Part of a small language model's weights: width 192.
Each number is 500 + 50 x the weight over its row's rms, rounded and kept within 0 to 999. Layers, rows and columns count from 0. Numbers have three digits each. The size before them is the row's rms in percent of the matrix's.

# q: layer 12 attention query, 192x192, rms 0.212, rows 0-16, columns 0-191
# k: layer 12 attention key, 192x192, rms 0.217, rows 0-15, columns 0-191
q0 094:548483475553505472512554540585528473482473435492539476498486519394495562559638566568494509525552490506488585444488452508508489362505541533565546395533488515471490480519591478550553647600436454483496529489524525562508511497530483508393466460472596418493506601517454454525495523475453528483478441525541458468538561571510385441424539507488511492333464475514433569608487553534527512553452481524485435435516384556561523438473554508556405474465488459457562483528516492574579490529503525420565437503512549545515533534463495495574451445520443467471522466475513425460540499568500469481
k0 091:542532512477506442465493466465429501495443512476544550558446556383440470531664563512461509526495547518500577461614410533482576519423540393525568494520557511451499461594479503455567571529478533558468410540466454546467494531559481585377481489491551430502463528480491558558449414508558457518534564600520518587488438510459480529524539495488500469469489505441428534455534478574438533494488450570415456470463423488549378512471521479549511471505536535522657551553532481543550479452582548517522514488566527525587467589499452437519458459600444466522490461501529476543542532540524448541
q1 104:515545508550477496535500530497567585487509482471459524472434507507512553419527533465401442505524461418534472489571501493582488464497555520493450409460463478613410516533518438488478470472447572481471552485500452537512613450462504496552509500543637494600417508537372534548467545533472509521455585537461544533547509528452623451473498503550499629392428427530527492523551352451512507499541485438475568459594500465469570478479472470543464581469493537543575517506501484467453461610512423536511517532535414501513462483481465470471400512481471475466565488556527386502516514466360489515
k1 099:452502575538406479424436534494492525537469475485476522466383475492464420468542472520358512533494537541464433513556507525544602442502471493461527554497416558522428558531512547453439480390510500484549517436461531443476508451474512538469454565553592508431532399541432571527515530544524437522617503481528409477619452495464516554551615474575516539474491476511540576464565504461551484581563520519500609533442537523504550516482516537527440546538447520452421538458521482482515466447558471457486565510393524554452479458574380437489433494508559451435478536556383442563520457500516473481
q2 098:544435507509449504584562508484487513500500532508578462418570497363417525440440405525500473605483374466493470587462591513521530488483556438560484535562519557503401470465433442495474451489471507574513509391478483428423603498499519498470564430447524549431447492615523549435497535560474549491467468493458553546565482568484504452512376478504447483541583451550472556595565561550554470501546482583459497491535566470431534512474451551548550553476464592443521532550446489492541419485425578416483448523502519555519471520513461517491468581460465539461511471414438583492471492483512518538
k2 099:527522512455459458444593495466565546522474524538618566479443497498518543415574430460559477543526420372545482592471520476530497497459598483471464551508578431486388540485431470503403558465543531514495457471568499403470543536526549464580440463461482422470561535595499449422503479524460611452491477491548513516482602530502625489578411452526497470507517532572521429505547580533523481488495573532472559546594468437474479493545467450498453493526537485480498570522509425469535513465427439447481486459420536574549523522583509503509564553515477451490457486559493549547615456402541426517
q3 104:516459527433588478461497500528558527566510444513518509602554520486456398510547501477419480476487519505550498466444477480481446565473361535457588425519434453508523507476543568500514433481337549544590459530521472453505526545520531514455558539485490497510477507511468493436513458430415493515573550588594574571464520524464468438427488470454477522470478559583504473555521507557522451504495474507521457435470450510536503533429471485429636532512385461612567475467492406466508540431499467499460578454378532450467422539433472551498579399509458449583581441583517458499476509530477482482
k3 096:522475472473469509431473473500492499410516512541481444651554500464472519556596481491515561552505539559504458480489379540545483495446429480462566484501459585582499508504517587603466430442450504516591580478506407493433520450439462493423497573521440547508474471547476440463516572460538452493585569648524522490493502489459520457470555429395459517593477501594533494540539491568459509474545394585502552466507513525540472467523499439494447593541428420612539454410497454438473482451459427415502583527514492433467558513439423496530484507548485504509564480532466471488524522542589536459
q4 101:465558540499526442497491524595511487584519496497445547471417434447485396491526510551504523459465493543412480580486565432547495539495584504640450526441437489479556537447522571443509484533575478486450443470441474472452521475485483482576506470496553472527478505492466480554589444468530519616488469463516387508553524569500521416435522577472511573562467470488524520477558586491462475478547532464448506562490562582503535526604484490563524507552524483504594598466526518475504556485472589533388472519491407382551569524388455561543492416547472609505527389450476463543443489500493407497
k4 104:419528566589523471538524548582416501472493502442424467497448413482544481519517547486661548412457550497534525555458570544565505480501440485551523439528489496423545551516542545515461530542536535429492475486504442573419500472471393530559473412465576468499489515521456476508609547461535462492484465533462415523589439458446519467398498502517593510576506509543584504520553477370427549508562503508423597513543452519485470533467556508553577511582511432448494484508614598511505560527461415421567542481519477446500481566438540475447618529516487476484542515452455446497525467458447489532
q5 110:496494538416436436552461538440539508579456418459537541572548574550481453432493525472544623512443541390446473532553473519501541564512555604510515524475519479473479511490455557464548520513500492492513468510487492480555511403479592462403574486503444471497508594485450537662509447492494595442540411513546510478419543442502497504459521500570416473438462574614514546515463476483546628524482493494546553508485528465465513507443551375421507424465547436450485545407554505537493423437518562457489463562527514488532519495429515565517474468464482423572487562516491422461583512462515474397
k5 101:575474480478460506491464518418502554487507543437544476513495473618530483552466552385463554437467495492447581537554568504510510566480497451521544606438469492471495571566515501450555533487502531527587480425523476531509524514543558469391564539499568483514410512517552550547496524506503474445424490509487511451459424402495492570535610593486482531495455477587445441416458496487545546530549494445566444438475470440444574475478507423511444577469590352501441493476529575597452551448492491507404581500517472428483490435556433550536495524449547536572605429470453446558506606505496484489
q6 100:488534529425468456553544451517526534546457513518489527374481483446546500495479534452433540559532496412444430501436544467468438544591512532472394508498563572596558509477400526511495439464556481490498434562485430509415526556564525548509534534515495460452486419485511559553485558480567470471542432516574525498393532547495508490421521415480554476531406496519501510446405463473536483493492506477462467514399505436575450476438464434429472426537469470576471509466590565523507580529486683545501546555537431592573439539534500513537491476507568534490493448444553518526457386576506448424
k6 098:463490501499538537564546547455467456509526504492522537483488490526586477424412576458501516443499472503488550526477568510525425599485504504504386453481544557551476567526531456633480446480509491558480533571510504578504531513533469553557476565497600534500460452482486487470522642463521462411556518499516464514534508592539430567472550444513515560450501545421522507469365445557480475535445558524543457554551515467599478462435508486512429486538545391558392550447532565460539537573527541556518430545499566492531479534533463441571542501393558599486463418514622466439575456543490587465
q7 103:414411429532587555539528440435449451521441513506475489413427507502536502514498551582517501453491531477558535510521509463427546628535508471556522451440483427543489561516594561514480523495455513535483496432544494493605515557497504451449524455439537603521582476561602454567435534494564461424493544519620526415490540468552420523408537537620513407489459516516510473491490513507433510464469525516533512488472476545415466600410471478497424471519599457496534548418507475459503471546515491504463507471579560510535512408483538506597452545428464541435611443506577452525410500439500545529
k7 100:459517580470497543505530480520527567483456510494473539527513465529562444489458463576525621456450466559414474538497466502427515562497487523505545483508583485413505536479454483499583498551506439528502463496499466489540481525568523452550496495454556491512547507541475562530557547478565542506556509517605530496432430449529541510564572566601511534557510549480543491517534499714479495511437578490454542500476543607415437615488496496550495477482487477479465541454616548595471380516428602465563485462426495542570473469494410536556400589466475493494526450469506408465451459445400498554
q8 104:542512466539524475424476488477488539473505378498513526493371488546499460496545532513534481470520512476436466535475451506517401486488404439472539511555528578544532458561482460497535561392527488470531457545517518468473481505451525434501412505525466494511412401512397489500476553458509520479442434528573451507478472631525524517395602430520486459538484463461526431574535537538528386530497386417468532513561489520468458516515532611561550548515433506557558528421499463435535503545447416561450472611589497478460488436529512428557511422572510562569428528511440577466579488418425521463
k8 098:486511445538484469519560459515549445464611433466449480543393504411415498496435470535478427479529416543555467570466478447577467537414483456520448532486488477488529449535454512502422481527533430520598419473538480575485550428445546470434552507498459506514412514570467422464429492439491486653514484477498498504487465577585480505474596488472503555551437513500464525490613512572526489378541446382476513434568612532529538420566563553591592539566493473492511565494524516520552494506532470517438527466565519502448469524488538458562523538439582543501452536526531493475427413525463420501
q9 104:567500542492524490516530476447464542499384460576517492441495441491486452537565395434480497440452493646504439474504597515374447473436470429476644547462526467506595484484518568474516387514475540517512447464492584515499607598467529397454523532502579496471480475529530511536471483488523560583457528423569478540452527507496492466586539549404469487442516517556517450497554491481464468489580483464472523528501318447501500457473479434450472563484495492557448485481560545468449464507457466514460499409500529460537546561384515507478506629506468548492498514478521430487499562570438464485
k9 099:480442496536491440490603540468480470513509495526545478497480561562575489455553377460467537511393558525407468500514654441376533465474478528567524497546519487532528559543546517486418400482493442472496517474490551504544494545461531563476540513511524460481469454473454588500418493603566595492485508538570469507492491430529528476466502525473577471536465453565418463517519318553522476426554584555478537482453443463529402488481491497542484505474505533496510471507496537488477448542481466547451512414470556477509596571405558541410509551488649513532433563494501477484559583455461569550
q10 117:500486550438605402550522542468426465505530465542545496460499500446486420490530558510445440478478481577577429505553529376443469562500462600523582396466490398489496509581532481401514505505519459451444522560460510598503499614566476388434511444508468523467548504559544526439539446471530530547476531493480478527468455476556443552551568516551493493577423443481505579477386518495542603580364507489534528520525428518499511507501583585445499485454490537433576518493435547501516473409531418482473537502473429477562534473515564512563535454460450589506509545567520524480536447541505506414
k10 112:528496510474556385565476510512467467399455481532499470565480455453584456549496579508547497534460571602613485462564566458504414505476478492553629452522569464450547492614453498521519458480533460452430498435437565498450489585548476464429480521512422515504506489445503490468544495417521509488482466500516499470508494495580493478484470536484515423385523494514592599555463467534570586496392467464504521524522452562522473472477529551497476560457471549520549464429448611546444480404451409510484571548422557519441518474563525525541488496411433598549446581607528472485515445516401510473
q11 105:533593529497481573431582479519474524530452536571510489503561627444450616532390578501492550511434524468489517392545425555527645570517519434525506534569529511429430614450525579564429518471539590522490532429500580518506499516492459485498522501518522514435485602470465554452495528436453493514466527550500435448545483481521453470511430500503407520540438538481593543516514538526544490536519453496472495517520516501462512448488542472445508385554526575534511442518461480526562580436478422534563466537579416565493567562459433385496597513574524448441477447510507507502492488483398540460
k11 104:541527554507448509415518482429424551434431562501468512534585510452474440560410519567524477545449443367552516434444489486515517649434470526531574588477512496461497437533433509455459545449512662569507537493405490489499431582452519473552552522589512476426460561523409523528550580625478504505515621471495463497486465525473524553468447447422526495630469555485558452470482558461501540564524483476438507503475526508450431451485527482430477467481411550500506483509443539562501549479444503552437497506454471430417443571490500507548462485432485490480485431506474551550557460471548502563
q12 117:494450459552484480587477481460503437512489510499550552505506480541538495518419565431520498500473514535488562521485484629511586529626566496550521513525541496494411430561489479448480514483609470533515531542633493579556593503588538496472447422544553513524494513454461418528511526544443521445434550537549521500478460490475529428508412576537460482484637470485563477621469502401430468463540447416519395534529511496445458494431503427514456500493528602432517472452443501477419462491486472504540509411524436497455490507561422468501418504607555575527459456440467465390596515488465534518
k12 101:507493542465488425537516421477450457548438408511485604469465500496463524505507536524488531530455439474534497550444472494488536522475515593579513480511557487593489507433480519387493510487570531465471509498514498639533511546579582460470477477571569529480488480557495501487450549511561499424430565488531448524471484407557511476582469620601471539489472467534449504599482601480563566503509475464476433522556545488451430600575450466521470518442538483513482606520410460545507487412571478432546460404487469404456531465539454459578423579550523573520397465409495444514595509575480529510
q13 117:558508433516501433528498443442503469636572494469446442513546505481552486579494467467494484564531508500533585431541542458519503486412496512504520507490557518474359472506477453522415456467422505491485531510482451598459493480634518608510421463604532486500525521466423565433471502517466516442463547499488519424529467519586414504570439537452573452506515553543492508453526443512562509420488449423474436650546559507443428544426515538493502589526518534509507520545497566399516545566386456454602449510470486503391503496567491554479418510538524435475435526419531445503511468465539465466
k13 106:578499438549494480475467445406451455493542491486507534524554509500524510487543476474424567538518413475508543448466576477582544446477495516484581474466496486509442524492540453473517524497497564556472467475485554509572454457616541558536440507470500475564541386543548515442490470535427543526468550556535521446514493500578476576591435525531474553419450566469474560521610530386473441499513526521550513579443464462536426558642545590383494512466499499496470469472400480509558569447488468373490434469515598513468458504519417541477411551512384538491453565477522483402531377495473521504
q14 108:465507505387529540493539522451433497562504607506547562536550547495552444470569538478574532464494445536457524517573584527412501499510519474500486492531617523485546486467471542575486519515545565542567464498587455500501430457493497494536454473573522425543479562476492536385478478518539493441473481484549337445540460504462578560434385565389569510521526433504452514452553494475473459477489466424526415423540568510569464455537535501476543579442481512508462643449432519475460476525443463520526487506503513581420523514496461560466467546493600424403442461436489431546496475468413490403
k14 098:504479570493525545539550472520443407471453572471447470516452535477473458416543549504532453454565464431455475526530628498463497497514474500447517465509564527525485413511518531498499569456527480620498490494510453512455475454476548434506505465456616472450567472555618481502506530527501504503466535540508425512577529462560460482564397515451482525470496358548413526561548375497489458431491560563476501489401466505436485464484496343502485572459500604418463548526514580478586543535497482523400456439569458535407442454516472497548565481511500612511532487425508498547456581466539575549
q15 105:496483552484384480603521443466438364413558551558459546518540582464524508418480448507484498367494415470538560437465506505444471456554543515563506502523499536457493506534501583501531479541497539483573568521510513605487633515565641394457423543460557508576508547455514520479539503559498495438408570469556457543414420541517457502535389437482477492496501468456553518538442489479504524499438542547440519479497469559527506474508508497535416544511543490488374529538571487469475526594538480574527443609498524460462503527450410499526475516488517436468518557496512468529566622470527473497
k15 100:541551565405438383530451462464469454434522469546467419496576487534532504476526498427464530532554491455493550459342515573433446514538503535570472548541480427413397572540524501471504510471537528592640554581446514556503446538479569476450526589473520527436445485522512541525537514538494545522506548485531450532490499568509568452475465516482545411459537543466468458454485454449495504417511585510499466481454534521479488460496496485525473435418524574426432578511639422524484484403595485438569571503475580523512461577538526484535470571444480469558499568465545417539522548565488567458
q16 099:546496528451433491492430475473522438522491508533560506511495565522465515614493498571473480446494482530380460442548484564551487504477504517501512532574624586491504471406556438461518562499556472476507476560441465538606434485519481492476597429471507457486546540505471514554531521571521456491598548466466469524529441513533483461457641492444487523393559518533507462612558500360463504619521492460442540511427452421566561439452475554556603543489469392493450489484529463557391538552550415465468475422514519421530500571392489530458507440460472525494558468491547504486439490555511507523